config = dict(
    tie_embeddings=True,
    init_std_o=0.0157,
    init_std_down=0.0157,
    lr_head=0.00738,
)
Each number is 500 + 50 x the weight over its row's rms, rounded and kept within 0 to 999. Layers, rows and columns count from 0. Numbers have three digits each. The size before them is the row's rms in percent of the matrix's.

# layer 3 MLP down (transposed), 256x64, rms 0.0576, rows 132-153, columns 0-63
104:513487402535491514540578441540532537461467504461506559490533542528517578527537521444502383490506485545531544527500448463572403436387448556578460584521592534428473501458528490424475482408496505
114:566497503451530526562492454567417522584449540526567539519415519499582535382411498458552502525480544547480565470470481470530486436471482537569406496513572430511375523453511530531520536473423489
098:481486438539467418520584567385520444532472468472556552467480452448581465386522525482515469500534508524538443503508574507568462458586510554461472421498639531444540432493531531516505546515570484
089:549372554518576459469507499480489504515419577517519487349481488493479531501442498496488481593494483463520433454595528489521411536504443602528533465431461494565537554540447459463517471585546487
110:521554480511550567498518447489477528584414490580467423502430559454482464452403569529469455416486511514522493506511525513575398467502577462553484465603515456490451523563586476486472472586556421
096:439454580494560497514508526521444397533502409491550500462407581519553525435537557546502580517549479463458551543419414521565492514478478526571430499480432482464364565550549493520515483491487450
090:431456590521594543509502464446418501453558514559572575469376446413536524504491569490412469523446548526514491518487518498431507541532545545471480503399417497502512535529455549555571474456571528
089:505537510536558470496444450459539374529475532522582427538498577492434502494614578468510571490480507567486456527430531464466449582545503477530430474428487537446451565494485582529382523479537472
081:482448456517372460501535614475568424489518544477537527449490474499455541438571533471498386485524554505510437560487622473561495507574532566438492524539532585473492408465513522447496507525554455
121:454539489514456467476463471494524512477553509509496507540473522620512459579608582490389488444493529420445529521467633492523540576509588492480514485442416478492539492478428572498481437516396475
105:429410494466546525475519480396459479547525422553465466462463527485546484515521538566586386500456484436436523458492481537567546494583546491481461436602542551525560588428524515569477550456503447
108:428477483454460649565503544454464576467510557440482427493502527505523447440459499594530511524582549538503455531557533532463571523549449365466528443491405479433536482484488440487493516525536551
115:455455548418463477463456587551574574590538537525568577509539427501513486477468492526581494473431501486472475485472445601491415560481487470511497457504413575445620465534424520497453545459470468
118:528497443558464570487497410577506575514455525465434558444551459554522504526470453503439551464505421424544484529521510516484515620443462423451515466493404501510503546564534538587398543457520584
097:596584459531540518476426440521530617461485475485476430554571530526470510606452472533535457479512525517410468525442546477521427480428505467404484469619533440489454512535500445568478533506484428
103:559502422482613494559532469532406462485443560592562392422470496547528428505553488572459498497558449516486448521488499483491361509510492520607520467499477465581494437478502457467511554490538530
121:593495519512529549458509461490464491527470492494572441442475519492403496541440538492469453456436497520401551574574511544536460488478574468544564518501453418524601627379459524477571479455501495
087:507493515537435457491452508483558505472575544390476578452403429511443469482531584541449606500501498544516456468613433505550402469473504526578543456528427480516535583545497578481445516501480524
114:491538593514455527442465537505542569383478516508514494411405463458489515522464477527458519466458448510560481562537568441488404503465478557429559544530497546521486539429454522499566511670487515
097:443562528517571451476420484555488448432537498495528448514412421532542529555445560523540550499596479485542511470527449489407485511534524561559533540401494546517427449449425590418516503543538422
122:439464445526430539497530509478487477481501432514493587560569519427465513547562479548519476520502573554444458441521553536591529464429633471378482462538555521482475470575465443557501478490422423
084:454495544549462548491379496475478519484523512513524516467557408524605561527540498498438487475426539455464412546448551496541525537552544439587517455556474522464525478601419476417561494385529511
# layer 3 MLP up, 256x64, rms 0.179, rows 133-153, columns 0-63
110:465531417509440520507537489523571687433509473480549552421490501490536549569481492511484496569408519447536492533456528498483480486456499471448635459531472411483552496586423496528516470546515488
103:467506559482399574555477489523528467581549592520507492511470504466497430456411455595516516527511479520465571443461389535525524466500509529509530455637483446547480543492382433575536492484524540
097:456461462434432525568388502472523498490412499462416490517554468533481519491567524455474533581529530589527488552595520469602513497601532540499385493442507480441480559448502560481422538549482529
106:467491458451514530547500562473575469529577430507489552572517531465429574509485430540456465598465542585625524501495508492472506450415492517395502561492577479477415458553498536493461435425459451
098:453557494506490533440476503471472529411590400488393557550474550496484491569454558462515513462561493571520531377477610415489586539451508491420499504522500558577512480518538448438511449542510488
090:449403559560457414567458542593481465491437469459474562467547589598477553481581498495473472443423536522530522505510518496542433492592441524499569474472522455597467435457490418519505438509536518
084:459507491533504450560451556603525597431476556501455487469471472554499437524468469464476451457421578442511558460483556495424446466441565541537537526506626520529609519483557431472498449553459561
089:510423479497427461474430477589557558522425533541484487459478520465429545491467507504548482444455501607548518629534401488544484500509513452507601568382500467512430566511543537504560558513506525
118:550619467546496529558503493468457495466484464497496467424453571340490458580473470470565471481475502513603497598462542480509567490479557460499489485498568463490433548557461519576397514457548475
106:490501406469520468513510529544499547401469483536455483451519531548565522475639481462600537507472450487430541512519598488471541578513462476454530541434609583448516451441490446469443451580480486
108:535545523567502403538474506505541505506421479414551487491551461506381543540402439495418550461502464566482523465502529447576450503486545546485609504533511498494505492408580565504521442381512468
108:450509481501515449612495485536497511604497532497423464507515592488484361488557493490475533512552461573507495476424539547581563493497537481474597426519473441436547522477540444524371458538453510
119:521566438534486496415491459494520550459472525498476498402540540557470498487496474587501505460418490559528520586429519617521476502432456540456539499529546454481519484417510480481465557415678500
099:511418502531561504564574511445457467496420551395520553542500400464657505524539421494491523591471515488473522501429489529524471479502506540550478546492545496486407518562446373511524549488507496
100:497473525491488482569465476412510470508539411550552559493534513462563379457531486434546488440538600553461502466493447491560462503477583508499531493528614406426593525587513458501449453456548526
122:567471508520590571538500528419522507505467513526446487573411541467496525478484531436506515418569420440425523505471440474512568473521492517466504495614461593519392402573481472546485501585443491
085:442516503539446513509427483445485395496360534431563573499402488522494567499535481405538465586540483479477559501537539527517504509571498460512402566534490507564518476474487592499460500605543484
101:408509425512521439530566472445553409450566415545457490543599550475542551512510504531448455594462410608502514461425505527498542462474508451475536504470476475475577480572536420474477528479584520
095:440413495517501541528522548433559530476466485499508467611556571569465381512476482461458445509534505461443503567503407555505482444529496409408450471504513506519578485517502414534543586471532598
116:570554503492536502507520422517456569430528532508508449490541460442560531463419373547529496515465387470499480583580433520484423512512500520464522533448486519507451539539393598488584533539570456
093:445392516588482486565536434445570482514426537480561445546575561487434530477426512562412535513450526453511565495466439552580474531468545511460470456522488548478445565459489571605538480470448465